config.yaml
d_model: 160
n_kv_head: 2
head_dim: 64
d_mlp: 640
rope_base: 8760.0
tie_embeddings: false
init_std_up: 0.0361
beta1: 0.95
train_tokens: 173100000
Each number is 500 + 50 x the weight over its row's rms, rounded and kept within 0 to 999. Layers, rows and columns count from 0. Numbers have three digits each. The size before them is the row's rms in percent of the matrix's.

# down: layer 4 MLP down (transposed), 640x160, rms 0.101, rows 245-299, columns 0-79
# gate: layer 4 MLP gate, 640x160, rms 0.111, rows 246-299, columns 0-79
# up: layer 4 MLP up, 640x160, rms 0.111, rows 246-299, columns 0-79
down245 100:536469454566391486495449561634550468597455489492524440537557513491512447561479495512537625545456435445457531384433574419500482448540531582505479447535411541431548430523486485509494562512516451562531543350545519496529565480551491473483446530
gate246 106:415584566430525493540535437388525498463511507512389555464540511462429546538559469463460458462512469442584452438527451552479430577549429481441510551508514515516549571455434482521514509498482492581505585460521473523583396497502539558531570549
up246 095:494458439519492629521447429485473540518534516504482488573513441507494480456459627437602500527535532559459381522617583496414459409488515537505594495466585466557507553570516508497551453466542508535512507537484503497536490543448522463451539507
down246 098:500547527457530439428562538527527478553415486538436484428536504577486477533486498498473372425456462449449554506545453472642467536562532544494528544477489461491486507575482504541548577531420426512570447586443555556430503501506463521503497450
gate247 098:566441470508406521535521516477478611443463458624454406436586462500518558511552523537564539440557536546532536494471517520534389507518535437429508458443473531508534419444450515454437403517516541425572516478424457420458524455530470523431563430
up247 097:422515440559510506520588557442458332480530497461572531495519535570479522498435484534428555510454527454446504433589564496483501519503500515488513543592533517476475531585501519469528576435527443521389505533491446504456534577582541436451522463
down247 092:474550545448473500494430580467452575552550481386400520451560680501530487402495523543566511519530475470541504470502521463526543525522520513537461539477449475434536489538488524467432542537521454525456499511550474513472567510429496540542523514
gate248 105:485552487473523604445457451467467399472525453479526473514494600495419492442513516457479437442549544519571563503526400516552546455525507551540434514573508490545526500406546593516496434522480517549548500482492491472385455536532464495494477465
up248 108:479499442514514516485459510414431502505522535509456523474500480562536523519425514560568500490460421504442542550332546447560460460450514489406541447632471454477489471572457474499512563488361513473505490529513481575539573522450570521577534468
down248 108:505484577570342564472513491537447524516463486529488572579536574506550615519511540502475553436491432345369509519526471512593545525468515575599477407469436427557492469482434518473455577552486512532423436529523459477536539564426443521480512423
gate249 101:501466560489536503405425429519533497538501384427581430479438434502540507451640466465471478481498595531477466552509431494602491438502505487473480427510488457521493519456499510413523418582507505503614537439549544544396451561407414511485478424
up249 101:388496574393545461461485431495528523538475425503431531403563462451576544530585456533403491492479547607527471587461489510489400450532504521501484347556539555575433543460533489470407461662573533454519540510559545495478447484519539505429441472
down249 098:478592474557507522500565553472472422433574542505491473567467514580467546549449481511529521504455538417500527533529435598499474530548459546522523518560501436586581460488548408559540624510459503556417427576491544473456512484503607428478437562
gate250 100:519563505545561528463474483438419497455485542465600386469472444485548542605492408483491523523506489502461628438548345608520504516432587491472505573626450407537562516469499529551526422497524544471532574575533573522528491487476493544560502448
up250 099:453583506491550467535460500507485466465500429503474541471480509525522625530524481466504669588450449461582520585568489524443503462540555435540491451595506446502495517487628473608439622586491553384551497487479464509540486562519465461484523505
down250 104:573517585523556463528575525439499537467550561474600513528527493430544521585545507512431472589462494542461363432504491544427536448475529463404479536517428489484564519444524491534430453395419493418391425517511438521502538558492505491434528465
gate251 095:538498474528492542624429598491521522442459428489506538407471424539518569568520500558508478573539506552478568516520522500495491512534508593491584519633405456543472527450597435524534496597470470543438538562607418460471470542541519383536522522
up251 093:465458516533469578481547417515548474520554466539560518582543566488442508523531529444472459489540400552438491554576532637446540494542508514552432551493420524521509540448484485553469483468502529505484569470442459577440435492542462505578461464
down251 097:559420522534432509512469534532385487408355442476551475382500554414481521450526532558540393515468499467457534434568524539536522437487519470501586544544429464513506405447537497560527557635493448558471522502547469495502549464487503523510538463
gate252 100:494481542453448512530460524490484490425439518580508458425546405456481576517480419479413493536578452502463558491474483535440438477393501403478487538524504500461387471447581544409476449491493514543496418398495428497525523495650395425401539572
up252 095:494491541431448424524553454487521445530604546573504539410439461489437514502494451449559530541567536466548513544531574428503402479494531473415502477519470500500505553494506444416466583593486535541478485452524454453466538549590465519462555605
down252 092:580478527551562507499526473504626575569554434489557548488548463552485540457555470518443520459501450537435478494534482495474504536587529531571442461558573494604498465521550554540588512507508415552499553505498542582515477492490512457477453502
gate253 098:516421569488471562485524607469465581562500550543621483534491544526487546475497564533488473462462465578536491511553466547535579499515595430495482509492496457509452539428504464481491435451492523444527562479538461505513454547510512506509499566
up253 090:441486447511494471549619489498473525509389525516487472572479562461539539534397500470477449502473569434578590515455483463487424419421515444423557499448512480499501462390464449385530505480547466430505521425501405469481463420504479436382465424
down253 097:463602462621502403435506614404472528476456420499555504549466427487480566464520471443516504470479482484546551512504449468337468613602495588532440440494542504498436397456490579505417424529553520490518551471459576536463376444419490479607555550
gate254 102:461541538514459479482443485462479549561459570535553472537412496432501481615452445487505446570534499518451489463570422546480516559516407420571495406470557494496479513556598461499607539490504551408490436506521498558631501414530518531610419513
up254 104:472473546402475525430500481413495545485351516503469473532593484421448552487520565476496532455534434486494517453423507494464488571585417579591362510489452521511560569469519480565537458411553484522467593479488464585447526513513474598538498490
down254 108:451439572468498570476562402410540492452500568504531316471498521486511464471525529577543445467478600521526532444552493615533590469476549463515475604547555530452542457531581595575513433457521530528484518431442494551526451440507486525429429406
gate255 101:552487436423481425461558540426439490476526575580419507508445491402474495533501498385445538500543586546382453500526553388500503629529517524531434482533508532506499552493431449527465481403476578460462437511517535500518425518512501512381450459
up255 105:448522421553523583445571551551486500519541485488482544490427425646422477424479514501466522469486512452430556480444423448525411524457511587535496456538468502472507517527515473434557418464462503497527476554464477451493497566489534486574464568
down255 109:497479496456468477552483540518503547355440452432518423451568486569493531497556458498518566509534533469661548455562503541455539506524478452454539531511501473430514523525494562514518540506557527556520521471545499463449418478532450417530523472
gate256 098:456497520528497454528549510509525607521536436473410520452513473601437392563458507513494563522483571522583519467515472581520472518541527502513587577510427532474406469427469484431571463545548533484537500485534524533535471524461457584581426437
up256 103:537592504493548585494491507524487495554591514566447501502508548516507463433472474437425481497608547497568472567446467487543477456422580491480564471503471510606480438513466507557452525542574467489478450503495499557443585510493430523512529454
down256 104:468400454566492503564486494524585480467461499448500452425506462438443543430437518595498500500467412537540524476588541519456522459436555585439484437568551584570451537511460429477484429426469542471438499448486503579530431499514515536545506522
gate257 099:531487467485479493446540586516547483505502516518521492473604572455640472472510495491488440565572455522465480545397565497567531486657391486475527552465498516567505527411489468565553443517479487534489545562572471488503461484511435411465555462
up257 100:544564622507475479557452507486505398523514556494535412467442426450536442540531517510501528474506540479546456592458527531573491574517519500490531517495522456507460613502483534567502528504474473518483490384440492493594383446520487439449430483
down257 094:542429491460475572456594610508502576508506572482523417500516438505447507472497567550415607548467431460548472466490539548475453477591479502502531581482520469531508422463423488440460512582531493476491472589515481502423551422471490498506472534
gate258 103:521555577502449576512498434539463517474562502492477463524476528480551442667507544472523627552457524492508504592516533540406450470475578422557522456396459487525530532555542469533479536483493506453501557492514509481552492604516535580484542568
up258 100:504498502557458446441508545543510488444446507495504498582576521566477550473565507476485559515532508488603463425570487436625560494432492554408537517531516413480513441439540471553489516454555488490465446470593512478494531567440506392494532453
down258 096:394479438501467495483529537523481512549495492504558452605463512452620482550519498497449581527429605624555529441535560502553550546469600545447563511501426506526582556483543477526474503528459539529460490472513451567524534460464428542465574518
gate259 109:492496417425434550482441369471492528393489535489572546527553557484472479505506573539556599424413423493535538526426514432485468467469530601494465483432399604565490469514443518528491428495504558535533581483526450533553476462515546475461463483
up259 107:456460591446502518469545452543506443551445457418537472538483545532580525531421582477585488497548466518586479405480381486474545441406532444515470349454438596401525553520531448421528476563462508553456459516524451450521481496503512574484441441
down259 098:500501494469513577552535581560542537500463460461444571480493450507445576531511505478490475551514606540531564530589537489455418494599453504472574582547505485442479548466440505329516607529475502486485531561550445529551478522556405585579452543
gate260 107:448456501539488501478589439520484416438547484451436545604436494420573457377502532434519454490511458420499556521529518523482541530491521515519502344528534530526489493427594483462480523561488526591487496440510476543485518474378458557505490483
up260 098:438561518434484472578567576503547523587500478511423603471452470452487603594558481510505511559502592506541616527451460467505339485505508644521450489467449563518516466486483478565498508501485457466481427439521526553478500507399458438516420550
down260 104:481482466508548508430465481498415458544463520521534628592442540480519420501454449456580463527463515515535592538464483449511479511544523570516515508629477536609462519492538566493522591463546506420502514429459443455562435507511423610532515470
gate261 110:557481524506541459405448502385513537559462534518433361534502471507520460546519511550498562517504555517550522548498492521561534444493520447469533445559404526440488537394481413513506465572576451517515357458498514432502492561414506531542511549
up261 117:497501511463484472532407500424422525535460445565503457405509493497519514485484593511481548504521441573536512435535578522498480502447539589411514477512556436413507502429500337569441569582472451580364559533474543405424522501421459437495534426
down261 106:571562435580529591514445478469525472577537476459540443506500522467490510484415422536482526558528487470461475475510598479490371507472557513524477484497430456494492484534567511476485526628516535471422573520525477453482476530537530450478490458
gate262 102:525448543491454449516515469524601520524518524529469525453465418536560519503666521469574454449561532520572518528568405521393531465488459461454474488557557389436516487512475443472453503575612558469463438543553503496504495388553482440549430432
up262 095:516438494526366595499560436474461599453538483492538475504503535578481529444478505542593484466526451446503466426510599436518465582480609472482394579476525486497444488527582546481598505466488523551541487496519483524437502519452444518588541531
down262 101:526545489505542379503629521497602469482520552574461468508403472434471514517561499416442437525476532455541409496468380460415488481555498536459565404459533486496498569401475492526463535468559482467447445503496521445487464514568510465505515503
gate263 097:551552487567427509503579548492497495478491513482478555575553596482428568543509524505479514415545528590479522428489416526447526510564503473467538567426454512483467572480466515553498549514474488524464543567527493565504463573493500485403526595
up263 099:553493517488489403529492483483489465490452576529455426556416527467493521526511535506482543522439473450551550582523434514582443545453426580460407571412498464674413486493555470513405485431599568536490494467520447608464462481506487465483474536
down263 102:520570389512521601459534521527489559494447469487417539589479571531512501647407530519542523455464508511568488457476510506492545496510512541446495494514582581527426482549486459483533454395505506488377512465509493514556438443517517532499507448
gate264 095:515533518532438534502493542533432557420460593534422481566495515475579540515546487488500555465471550465526513520510481587485490520443459428534446508489404438532499524545519497454504565508481481494491547455506568466522445426553432361551518499
up264 093:543613532512519453484467511616562428387471482468551538489428484527468519471518504510527544525600547524540544552490553494545575510456462489496542499375504561600551465444494474500480505477483475598494540472458512451538547446452412395492587490
down264 096:503478519358483483428413388560485433511504471478452554524456493403474359566569398465497449526522513500390482562461416460514413522500481500615568531500446514477443544548565531458529524573428443493532506496585561596541530580451479507511482501
gate265 097:481475496427436519425473488447491482537518522584478515555416542534555425574480560585503443485436456563450463516492526458539453546489585504558511507540478409491581408559580531514484473400540397438529569446561480521450545493470471487393454405
up265 101:543526344510484460621517459493505551495496472557505426433444469481483469444415540394524551453536548512550507377507518428469404575604499537463471475470534464607516513508463488437516547594456528466465434586520466455517498498515509504578576512
down265 100:431494565522592496502544526556468532549514535583458481491518487531467458428432512586504605466535498513580479544437525515526509485463448504600491507450486521607509466551495494541472419494615557474496424427458512460401403518385474491574512589
gate266 098:554563349468577507507493538466544561545555509390520497477497438546454558514468382556451542549467516516463470519463529485491524531481437557470552469543565440444571442564526481589503605473531505536468499518487514450450543446555411417575585493
up266 104:542515544500513505434558507522547528501570577507575554522600445466529479455459490521459441541549519490515497530441458434410517513507498380477401532438465489456545602434464583516535515520556438493494491421504478507512508552522607545451577466
down266 098:492445554440538455509462448525397444457461428513540544471409452534620407454509457479454449503484600463508474543621502554451462490467481526503524536510448642490480532485540580480475454518557528491502377565567469524565518463522503509412456545
gate267 096:596529643450509514571515577501467468496570610573497498458472519487499509419521418536424526559508519603522460504426511490563518571636416447479431526451517480570495437521499550501575514459595568543523468457493481550436462487511476540611555541
up267 101:442424457473506429448515567452505555608446492435528564512528617521497465476446522522469472556552560533495413462456503448466536482492505482542479603358501457587665549478504476481488423581469469487547415473511471510453560518541480460430593418
down267 100:452556441627430396522517581395527503526527434534477429472478524532525549487453464452507474563468507509513519458634478481488463487521498502514516469558503642488556516390441511557487468489485467473482482579475528419379445402509500463504474507
gate268 097:610548522481577461494588550440480539562460504510438484553426490519450489377507441482561509507554448534529472562497484532471456429569445564498475581466468516442538497590506546557459508576417498488470483455426413549588444573501471462384464465
up268 099:468484520474480489565492530555539465579563515492474486485535535538531491465428490582550524482445478503531504456421422504601537470438474397455463511498527482522568577565480585450518390414506447469420482406563446592442471525561455593511587441
down268 098:481564477420367394570530566509481523449537515522411561453469494462534581471537549467542505531539460594457450538501586561514532441506460454518498518532537445557557514574565474432573493591398477497482443473500535501583405491464540497499487459
gate269 099:550490408450518467429467489479476562486483495484506459490468402515544527553523551628392620541532489556578611447538476469466537483560538551592590534542486586592490524425492490523399433483494482468533476455565480544449524569511502533507435516
up269 096:530580475565474571571461528497480390542526470556436507458509455500543464415559503552472495422467413452549460551516539497529545472429430606444463430397543441472485421530483538451555411513425480517475521526564522512495563453556530566559446486
down269 097:502530521476530403495528489530461513440486492430491525539500499478482536455518451491555508504460552536527568486513525463575475550505540538491526498558491566484565588544532472485522453542485503416568498452439538513537533463457553447451443538
gate270 105:535444497547439523467496542488507433389587581482541497546428583521498460476534508438519484483484532445458515575582500470449560460564588534407488575513496471502482573481497544467481440520383544509514475467584427511546395454560530621455529471
up270 098:535507516563492475401408504434525510475586488438475519497448515570501496396667470518513520510429572452350502496537460523565472531506554488421411492469546500439445474595520500511472397464547496531572454454505480471552435417510484475498486493
down270 099:463498500498455491445511508527566494579528599497542430602520554515464555595468434579534480451502496440548432468505456490427419427516494442581491571493440515482498494491513507462537443445553575543504472448498469448472485558541430511519564549
gate271 102:545446553526546426437480585540529460484469495421491409479510493405509514455519488614534537500531558488573420520440469442456480421458522506454509499470505432524475534492393574488481399445425460517443422496559451499499479478575552419512501547
up271 099:496497446558560427548558450557567441550500530579493431561518523364515514418444501500504394506547480573553582527448497440619587520437570559524487455440543471530459495478390540507560500531545365461535449436503548474499406583515468520502523502
down271 096:589500491515549499537452448522517455485555498509471563480437481609553569537481462474473522552479448552436529514444485510521477425494532494436447449455503572431473542466573476425524505512410560459453560520448433547503451479557532512500522574
gate272 099:464535556469528516533603493558439474516437488565430580466538454564489547559472460531454547599483533576540481556524427511492509539452550424465497439569523527439562429584526507512526541542477563542451442477459539479420429471476457520555582487
up272 096:507519505478396484560518565449487452556466376503520506516528563536467551499517503523536534515483583507523508442541509530575438693522488511562488525442453492494560446463577443448438521516488446474488542560574476532389404453495543404559457556
down272 097:531514524507553495454552557490370593457490479498462471588416530450578572504534524467486515455534465539560472423510453502514465454483485438479469491535563545428526533463499517603499509450470540551473515411397440401470459469459445513534534555
gate273 099:471562461539469547503522477540497544557507505459532468566527456473504486518459471434546521618505605485479571551475490606505424465383573527533518485381459440478491494445493546466466497416492458504456546486516522572537513577521456505535536485
up273 098:558472488514490516509433432369467553482530486490542505548508569540551467499526570459574473436614495497532459518485468548460493493442570517494517579536487520535560439484536541543451428546472500531524469514569492436465522460524502443384470511
down273 104:488499471541466468535478532550431543551556550499419530514521485538507505474551502478507515542511525506415524410513469452493460566422507586515534461487548474542449465440515489504478602447533473423482545478527541446627458486454548480394575504
gate274 102:472528457440442568612528511414555467544522504615471545522437561480392421468567445539532457436469483432426490506559486443441486623553546449480460537486481469493492524542532544531515507487485516584527505497470526481501495513505545437507480539
up274 097:526517413546519477424453422522494513427537534424525462453566478494567527576480496481538453466475462574470486397468473433499508490471476526534630529402508538461505415465518522526547572501483568645472551480453411471532533511447551497456490475
down274 104:543452412419522556529491468434480493474414457604548523553461598505431518446580488535455428448470423448512555454540517407518620541515486570469490526492541495487548499549487503580407551508532468511462486543435501454478496496495448496492412404
gate275 106:571528517506477551524564526460529558424482590512490559520488502491504471484471521519435427475551449481491548482540486515469528496533486554545477530428564478515479588494462459477350541453536566586480492502459485462494600534386519438439511435
up275 105:452523502493432470475497406602412411493510518533520422544521528466518539410565527451551602562435543484523444514421450510453437505555429434565419497479487623483505526522611519624447576502497457476487545497504526476418419525470575496420532516
down275 102:401530450507424567539549503509491573352477487527474502509476431499559529492482566447506497619485396499496543425614490579534552494498523507479544496551540512569486435478474509441412440446461496515483539504593431508513528524550405508458489585
gate276 098:557576548468495477544475477484566459502467538510566506415484492437542550523494514539550493492590478504474461529533570484378429586589490513488588505519500510526422475418541540511527407506506502428465441534486496508456552552458507473522467590
up276 090:495468473426482498549438475494496493471499571443481572482488585527462546477463467508525503439463500502491585467555520540418517519501527517522475553383591469452474567521623570488503463471445479556586499477399441597578416590519525496565522481
down276 096:482466553572448553540457450595423426473544533495467558528521508489497524538458581382520380565557442535474490515482376549446472522440478560459545625427526430497536512495522524442486469486551548596448477528518449463404448423440436544526539511
gate277 090:433643421469526511477524521523497464469393492467388534472473458407539563498460548533491559572532505537534522547543477537507513548367481523489579467580492478529464523538486432602484517514435582547441586434450581470458398518533413515438441435
up277 097:437450436465522560446482556490531501542514523507515513501456459498550515545549431529443552546471550527435539407542475491562486516584548501542605475521553487476451507422550437496435457533557425461453461460518576577525418519447551481530511501
down277 098:483503531489461514456571509499512436524535487562401523397500452468592524410455554528429536532457519533580486491517441495590477569412452529546495477531417474529464507567570458467562472463473512480530489468545442421472445514656513500408496470
gate278 105:483484461489403534537561592499487569531554471538528462513522500459433627557505452550536536531609509593596468536481566420387516520486491557534447588465462504612494481479456462545617503483499571527501498489539491559452510469500503417518457482
up278 097:508518473527492512519525493479439604501557511427488559510586481485489504414505426471423483542525416536448573500481550463500582517589432490453471539511486423484450468459487543621525465466537494472414509578498467548576566477429602398569398456
down278 099:397536566457605478446567607435500443530460532516575423439405449443491459421590571454499410464490498479533506487494499559500490516444404504530491519562525520531469391502551515445516498479444435468465437481492559515448486553555462433509465484
gate279 100:533466466566518497530555417451550456456473516460516426536390541414538450459429446623523467519544539559531495434541482483540493491520562437463474447553541482446522459441401467508434425547597408457406561446459513556580443459537529446592427531
up279 104:535552457482535550534505478560470385473424575477483536440485520470471395480572464490515505559403454411532508542506559491515556456430536476554532468506550497505535542491532564491404310507493508491520473535553541444515572471533458556472533476
down279 103:459439484416530527502382428594423591489458489536542576525518517528607557569518588495481457452514553430511511476583508483593394553555526530530396352556570560468491476491572550550415536474529511591496469444589545503475511481489560510528501498
gate280 099:489485449539572572554556433421532497535523544511506529478546562506550537530529432558439437577439508400387593524609537448507413423519473594466582547471488546530491533491475547532475532541525428537553515575594526559453516492455445536484556476
up280 099:468516520497566603472538575513530510509512546488423573547533458496489465496549447441576493487458481459484494414644458426620465501508491498514541563572495496437471544481415454535531459543486481526490585589597578569536495526541359432516429558
down280 100:568480451475580509557468354501566506393487473607558447499520466527616534488533530441469485544513664548529600577532543553514527450446537444514500509585525397472583426529559490532487502443427517398442550459481481527435478506548408449496408442
gate281 105:565490511570557561454537408452528490445542505506431520497539517591510564524567503497583605533517555587457547526445436558531531531480517556505502621564462457494448497519395599540545462388543553520486493505491505641482444513508510581512481499
up281 103:529477477530553510437389494402526527469578521621531490529595503472474580465537486505484426396471380469499503504528471380509472504513404477520498557449510533507479567495495560564463545534450529432482473498551415468508474563552487403386566595
down281 099:383463492592559472470466460635433472555487467587501562606568544463493532515520424505572453452525503487427529462514449435557528488484463436509534512474515516400533527533575518499486516543525465557422475477499513503508525448479519436470462509
gate282 106:510468449469447593578485457477569462462437472437548530588470475493535453530487454478441478581584577381498546463462549520539471452503520481478566489543515462495510478522504465562499464438597476548578545510494477532526506550533493435536514433
up282 108:446451436593549604514473473435571509491482366577474469513550454514503492559556465444372458530461558541401536628481523542585515505536489523452553561552455513534626427536567488548471518468406496498543583556555502360453527459476518587466430478
down282 104:510516532490447573508559553653587636547528492612509489482550408513516499551472450519525518501550541510483500517543543457600480493427472437591499501505544508488491520417521394481537439472463502467520540502426498501341606457534514471514501538
gate283 098:505504478509561497583574489473545484535501523537497502492461575580526589512592466584457510519508537519518560535467428511454446566575508501460522501509583468477444509651491594489434456458613455578493491484534433544459511452492575528612478610
up283 103:515487512485545551428490468554501550515537505556442503593401476436541517609439549476504505510537500476478431500482545524514361545551458565503469518468494535463488507424500523462486504496498539450412608561528484513538446604471503483530508448
down283 103:462431441452553456526488515560528508520531472519494473520504460505491526509481528551525548519498522519449516489574536487606493448423503507442591474487457413517511460498458448495443548426593489448530484544513529525397495562447553510522500590
gate284 104:475482423554483491486486511496551506455458495556414590457506545481490469522567471439498507476510576475498583546506437547458503560516518548540560467491416506525496498571403479522453489466476436515458434454421457443456412640560485503509459528
up284 100:462502539466474520417549515572562552445453478388544551632531484599543413524470407526577460553553540449482439498503431538545486546452473419480551449561550551447467381502433565525483609507555487488565558471493509490530538493452481508408507524
down284 106:568542577490543502468444457476557568505509531539519495581537505482577504452467464504463406506554477423531437491531486571474567547444445481476626511520476526524457558430511479488446465506482470358554528578453507642477476466439552525502487494
gate285 093:488590525510435498481482445430581536612469497560591557580472534436520569494502466517515492466545497480452447489495496532508499502451484403565538464509488432456557484464538584553523515522484508618520432546471496506461463387484410435412543527
up285 103:456504475595577488532364537524483536566494414495493557483466546556450515522511556541408402502507526461509547476534558500430605549557430501518527434417482513476441490449436539461367630448440526457471426484418616487524544483489410552520594486
down285 101:465501512567495531548431529464479529563498527528478416438454441540479453404473452467534588609590511447630466509455581473487447500497560518499438568510504407582529564415469587475544512458552491524544477553548438491550549534522563456526414459
gate286 098:455501551441521493401468524451578552431490526501466502480471480489368540496426619574404560432493406407485484472411533539440572522452414463513532458554474452484512566561429472372465446480563446534557490468522567482532537449546535506489472520
up286 096:559424542529507535485503583457449492485462615533462525464511444533475562454526456448586492496516557569542514547445518497482465446477535454479391545456519433524469492452486633513431502372445474513454419552438456453446468530467567513495514403
down286 095:451588533463528497479471414458500427494521527456451599545563466436577484446425594505507488485417433419515460552456542553523541469490479570530490535528526505429490500592446518520470506578470463517618521446490604508545499475566487519500470465
gate287 099:556524508421502419446471562508552431490404548476510535437484462526498481573586507474410535549546608545568529428576590502594398421542478527458478496535476530503440456564460506425489453447526613516514507459459441492535456480511497549479538389
up287 099:499533525452385526548477475596521521484536501528470447472497430471485413387474490548478490437520496524576534568498525493462527501504513456502529495530524495557503628555596478567437546504466327504502510535537549440505544471595463587502500472
down287 096:582417452450531542464497573497500504485510543428522590461559357492426382531487493470484576533451482448474508509511495487591576531526444454531438495498463464565486502496499391461446502506450569441561483468476493505570479560431450427447500371
gate288 104:527609613507490480472389579513487462523516456538513444532469480527458453483549503458537553452545497503655484490595410494569450534587498437524488538535491503517507480510556534409480533544507535524480438412501422517479515456527571453507499472
up288 109:508544520530498416508526494514502481637439513513550485537518442458468578592601441460491590567509489600507490497438566482376498391551447432539483401522382500561498487560472470415464470499524575488434511478514447579551443491509526507428436477
down288 109:488603471440374549525450466513573516494552495498509536495495577601467493527464535507461470491577556578541536487476585462530475540453446527484423464444474530519539592505427543483495602561397560569452487597519541494539560434586573531469553507
gate289 098:516563566485474505471513495551517500490461503472545524502431412514553422555550492470464397472534496431483432549387492521504552509559599570620441495435544549489479512526526486463473550462579623369505534581499493547523507486523430535531532590
up289 098:552496476541506480517434569484493475575575454573485409520530545554539493434455541469421457520501505379493567524499498499542563513463553617505501564466528499628508588572533556473584547442458548451477546507455490435506460548454490546524576543
down289 097:512501530573543500421532599550547520509542513495505460445508500519505548574518507505507550487574511606479476563539547482408475454563539388496446486417483403413538441488413476422521515509369452499497548468480432640441546578514495574452492487
gate290 097:430544563562364453450528574465506553403497481497480471472554525512466479517500397471525556560628487517555535510581424524390510480490560504537551469454405419544476475513545480586512519468414527528559589509484486467425523529460586508530488571
up290 111:546494425472505474512475566456527492470539471533464478535472458652460620542503610584471516539425469491455596416542568459498493548409525540502513539464521561406573563557542517539551407422527469478509466458515491551565537453627507452531480468
down290 109:512468559510524496603507515437513516450489477574431484515453476598547548484445512384568392463535643459525451502491431551465490510498559525566498442489498448507465409428575466479441536516409498481436436493499506480476508440459502529520412567
gate291 097:523517518432463528425475566516469520556453461538537540460494563526596478566533489524480476535506545535488457484513532639557536529464510504477457466485525524524539569428543583459580501502583479528447629497329534525516497486555513586468554503
up291 105:408386476434505552472485509496474492500544528529532493532466528522425445508533468490486488492503471483438557453460511495409526455485492465512532468520440508553451518515522473563526414499576482587549482572545613495423542441487504454467556497
down291 106:446549530491479495510489559614459496543568430433456508519462543395589530588436449533593443511512521521495481413452463441482472463459519547578474462498493606523514410522528540493423571531461531545580516539503420464496501494442416526427514578
gate292 100:488473395533450504540515528537564448526471571565530523533468456464505484500512476459563499439393511553512463536458483509526572540493470511496460493454575575485452494514555480531450392481550499447484472501462499463600540449533552456597581453
up292 097:504414460442442435554491442536472422498542549462542612439550530482408517520510529518480532514400615540517509607437429474585536526475387577423503498460468495488499580488485484472474469511513430594451458524438418475547515436519430503528462493
down292 099:503540581593540489461531476442594539487545455544558388493431454540574520461596544509535476456551514453371466427490544550446489534469466488558509525497522530477536561423455583487513568449493550443420513531493516530463545577419502391466466446
gate293 105:565496510503517470500430473548488545521535454466488580490472497466419466518551512545536464462408464398503447567487486580508545551460462480478501515561483578434431585600608495417418481555556480493516454557520467560534482491467504495518577532
up293 096:512519596540579435486487516456528536457441451397479522535516521501486551472488452456540489503423441502524477538423505461539469459502549500520528448473543536516482454592546451573545491499454524518459494440426533516429506417471576547496542451
down293 095:471453534490503530472463482501535474539456467640418600415476548463524494473490495510607500485611516440409475470542467459422526557436509478434491609524496406470490512477518420512551475461530432509504541541460452469620446501573466462520512497
gate294 094:487564445380431444483527439543506568523524535579559547530492557522452550571573573441549467542465460506541539489457508496556487515541485469497503512452444494497487545550393516548495586518537507504427552471522504538525381545405457565534391529
up294 099:533461524450542442516431541495533526491424480457521453526543484456473494495457566531515463523461521456535549556485504395627490575489479404532479454487471507470565478603427499499498528505477536493474447562535483559561496568550377508532495522
down294 098:459433490477494501502460509477549514479490551538515464472479512529520547480444408542511605491572578554554508458478492523495483458549454511511560542499528479434419421435460419421540471540450561415522574477572470522497514531543430409516464475
gate295 103:516478562553514620523482546449460646509601515500514508616548463447520552486535537488543505596478469503546539496604505434543539549548531466539415402528470443468535589418523456450573640492552545499500554513486502465526514431489583525471478541
up295 106:516503499512446495502460441493467501445448514476520532547448465474600504528577439535548554500494597478426504415545536514464507463340371497505518496428518506404477524549465590517483485497510497501472440552460515451458474441566528530450564579
down295 105:451530488572477567434561484542555452452495577558523470489447465529398511412514479444551558425529419518522483406443554412571391571527545486436533418556502576480566632549434503423454436418432473511493453458438489542568552528580522471524493522
gate296 100:563510553473519457454418501535532453456429532504490594501525565472428484451459570476623538498529452410461542579417530515570502405498491552480557549522530474530409540520645444600431546503504506417523446536525456510480433491593516504510473499
up296 089:473472476505639533510471471457554542497530390529497502532519601434487483485556419555377535558552515409511488441479434562541495571446437491468458489495458500530464551416490518531473482467391447448469512538528432518546594548536501437494468572
down296 099:450530411538479418440536495505496506545446559453467476485554434531459424512481449522494485535590406555591507457446551480544531509451508447476503429530464587568473545545513507407549588494557572510542424510479475551426569506489527600583397478
gate297 096:517460491463537506414438468494435401506596434506451449501544574561480487438443495458480420521571470525511486524561504522460538504577502474521583561536478471528512488480499453540452515621549423483481568498501544608512439460543541517532506529
up297 101:392467532466490508519529515561473542497489478511427588500469495494494487595536460406458479511515430530489432539472482515507540558583542520522515499557461499649494514459471563464415544427520546486480503455557433479509474427494582494485531422
down297 096:534629520412388488474496588450540509497439548485556464469494469467563525504438595594474365462470573562415464477458529495504479556495598554493440472514460621475493560655530491439517502448517484504496459578555496521564468481487492512484543515
gate298 104:478561520430559416440446486591448528503509459479467502443508503564457493555526461423630548510444568513488501512481513501651437556578484337502522533441445565480591543417473460507472522468502400538458481547488439544487548498533530442540484464
up298 104:426543465463431473440460423458462508563594478606471532483485501463474512507494505535476493487492549590462451499465491520519473553511423516456557523524591641422508484437455514510514497555471490520560534602478491508431500500493486429527535559
down298 102:521424482518565454499468519480458504487479442580543550482475459501472513495427527417482575513507376477419553628467542523439455557471452504518453548464455440582484542493396501436498496546490458573581478423487594512519406380451587428506495469
gate299 101:506529458516553491344548495487553577475439493488580453481583500556541515532586428490434509509459473499567574449534510466433504464545466556530465505579567385476502451456562444464481497432466603398461518464454440506401527481570502585500500497
up299 103:495519507506447526433483526557524531519476433460525505523535493561526438475524492409540546483486430483545549548477492494579494478623603423461442424502576500514476447513488460494502445522479500456408514394560454557445472522580510619486571480
down299 107:521514437511545528519469565522594518551475542454489514437509517556386564505597431462507494506376531491469545571550438516452545548576402537529555486433547427483501567456507424510473500558483536538564496469482500429496578492450509531533518493